Weights of a small GPT-style language model, trained from scratch on English Wikipedia: 6 heads of 32, a variant of Adam for these matrices.
Each number is 128 + 32 x the weight over its row's rms, rounded and kept within 0 to 255. Layers, rows and columns count from 0. The size above them is the row's rms in percent of the matrix's.

# layer 6 attention value, 192x192, rms 0.0638, rows 184-191, columns 0-191
size [ 87  68  90  84  73  90  77  78]
[[124 106  70 140 142  59  83 140 106 100 143 130  88  78 160 144  97 139 174 121  81  60 135  85  65 141 110 133 111 100 129 114 172  49 142 144 133 130 153 150 147 107 160 145 155  89 145 107 148 185 129 126  83 105 146 159 170 138 166 129 133 145 162 120  96  97 114 141  79 145 102 162 165 201  73 124 108 177 114 142 198 102 121 150 197  99 137  85 156 109 127  81 113 107 139 113 112 111 168 130 168 145  64 151 110 133  84 146 149 130  70 119 180 121 156 125 142 133  67 172  52 120 148  96 121  87 150 114 134 162 147 158  92 118 153  92 112  83 147 184  71 123 109 112 146 127 132 141 136 113 132  89  64 118 100  73 125 100 146 152 120  84  64  70 137 109  96  71 119 171 111 104 100 142 164 109 163 143 140 104 174 152 158 160 145 116  88 100  96 136  99 180]
 [106  62 162 112 147 168 155  89 162 132  93  88 151 136 136 113 123  72 128 104 147 132 150 169 158 132 146 109 102 174  76 162 159  98 102 137 155 134 144 132 111 132 174 166 175 160 130 131 163 100 110  96  69 120 143 112 175 126 128  55 126 184 172 121  97 150  67 171 108  98 134 154 141 116 130 125  60 123 125 133 116 136 154 168 150 158 135 101 139 142 114 127 111  95  99 112 105 140 163 145  92 110 204 116 109  83 124 160 123 111 117 187 106 129 107 153  92 159 120 112 143 155 114  93 112 142 138 159  98  82 144 138 116 116 104 193 108 100  87  72 146 117 197  84 187 113 120 101 129 110 219 107 136 127 171 186 133 148 101 160 122 157 100 194 111  85  92  69 129 249 211 124  95 137 134 107 122 115  79 139 135 148 140 104 159 105 128 126  75  99  97 151]
 [130 112 137 134 161 169 150 113 121 101  65  82 132 140 195 133 116 111 111 141 150 145 185 151 184  75 168 104 111 136 131 126  90 166 162 176 155 108 121 142  99 125 136  92 143  98 169  83 161  89  96  68  77 123 104 100 144 138  95 156 136 119 143  86 135 212 157 117  33 142 100 146 125 148 125  57 183 129  89 134  99 128 120 120 116 121 123 115  60 160 134  74 160  89 102 131 144  79 155 144  99 149 133 114 110 147 102 138  95 159 171  67 149 142 146 110 148 183 141 157  52 138  99  67 117 116 129  70 103 121  85  86  89 139  90 101 121 131 139 115 121  63 211 106 121 122 149  91 124 169 127  96 125 165 109 147 141 131 137 140 129 156 129 157 166  95 152 109 185 174 119  51 118 116  74 155 137 142 154 115  83 167 144  92 111  75 179 152 145 114 141 114]
 [146 143 192 120 109 133 141 117 125  98  92 159 179 143 132 142 130 135 128 146 107 151 116  85 126 129 139 130  79 154 122 131 153 167  91 145 129 141 154 121 109 152 166 118 175 126  74 188 130 206 157 122 166 166 121 122 140 163 127  76 119 133  88 147 117 154 131 126 160  26 114 157 127 130 181  94  60 164 153 132 151 191 125  74 103  97  56 165 133 129  96 126 139 113 177  88 125 108 159 126 142 109 150 183 196 121 153 123 155  58 130 178 121 111 137 162 129  95 138 162 128 112  82 124 150 105 183 116 100  62  94 119 140  91 139 181 136  97 141 106 155 191 179 119 157 114  64 156 107 124 106 165  57 176 180 127  91 148 116 125  81 134  95 171 145 156 118  94 152  84 128  97  95 148 162 118 155  90  34 114 124 126 142  94 156 144  92 130 103 148  89 156]
 [131 132 117 188 140 148 158 124  75 105 121 131 140 132  83 129  98 101  83 154  84  86 123 215 103 136 105 104 151 126 164 190 121 113 124  79  79 138 142 149  48 130 134  90 179 124 134  81 120  90 183 145 157 127 113  96 153 156 204 117 157  97 155  34 167  80 140 115 173  68 103  71  54 132  87 194 117 112 114 127 111 138 134 107 109 152 124 128 143 177 107 140 127 173 144 130 134  49 123 168 116  90 192  97 111 155 115 153 134 118 111 104 137  91  78 150  83 112  93 144 189 136  68 147 141 121 128 107 158 108 126 155 140 126 135 137 143 152 140 130 173 100  94 136 143 115 128  94 102 149 135 130 145 130 173 178 157  85  52 131 114 139  81 154 138 157  39 129 156 133 156 112 157 148  82 128 104 106 178  81 122 133 129  90 143 125 139 104 110  97 104 158]
 [148 120 152 125 147 139 139 121 151  82 140  55  96 104 195 142 111 125 132 152 183 160 163 167 192 108 157  89 120 136 135 125  74 164 151 163 138 147 121 165  77 121 141 152 148  90 172  93 147  90 131  83  91 111 156 109 138 155 131 126 169 151 167  87  91 142 146 114 100 160 142  87 126 155 153 138 177 100 124 136  69 108  76 159  66 134 164 122 107  53 169  63 130  71 138 121 142 147 103 170  93 151 153 140  82 113 101 106 113 157 162  95  88 127 129 111 171 191  79 184 129 143 113 146  76 107 102  82  87 132  70 117  79 198  97 119 123 164  93 157 153  47 123  72 151 106 154  94 145 130 130  91 123 102  90  98 177 128 143 147 130 157 163 144  97 138 117 119 171 175 163 103 117 113 109  91 144 108 164 124 120 157 151  50 182  97 166 134 153 124 141 152]
 [130 106 181 124  96 170 144 148 159 115  80 120 192 167 148 114  97 142  92 124 146  95 113 153 117 193 108 118  85 151 146  90 100 145  74 124 190 152  84  95 163 152 119 109 138 120  66 137 144 137 129  61 128 146 129 138 161 131 149 105 146 118 137  83 143 151 151 106  69  61 118  96 145 136 154 123  71 129 124 126 131 156 122  97 113 155 153 139 132 138 111 162 179 118 171 160 182  68 202 144 136 104  86 167 135 153 153 131 116 110 149 141 165 157  96 126 123 116 154 110  88 143  84  94 154 111 147  78 109  80 124 105  43 135 149  91 146 192 122 134 113 176 147 160 146 115 155 158 123 171 108 146 140 230 155 190  69 139 101 162 110 123 100 101 208 173 167 125 116 125  89 136 173 172  92 130 129 104  97 115 128 162 152 131 137  70 186 134 169 179 128 168]
 [142 129 167 110 131 164 134 149 159  82 117 143 149 105  69 156  87  90 106 110 140 116 143 142  90 133 111 109 105 141 147 109 149 114 137 126  95 108 101 129  64  85 164 144 174 118 188 101 166  83 191  94  89 148 114 151 114 143 183 142 165 114 126  82 136 105 184 191 145 100 126  53 131 104  75 155  97 139 164 133 128 142 137  35  88 141  92 118 140  75 115  72 141 118 160 137 163  67 150 174 137  80 168  96 153 134 129  94 137 123  90 113 105 109  80 140 143 108 106 155 148 127  75 128 110 103 112  94 127  89 131 196 193 136 118 124 150 126  93 173 138 160 127 108 110 131 107 162 128  87 145 157  94 142 185  95 142 152  84 156 118 103 127 170 143 207  68  95 107 160 167 116 109 129 148  90 167 151  92  91 186  76 127  48 140  78 156 113  92 150 135 166]]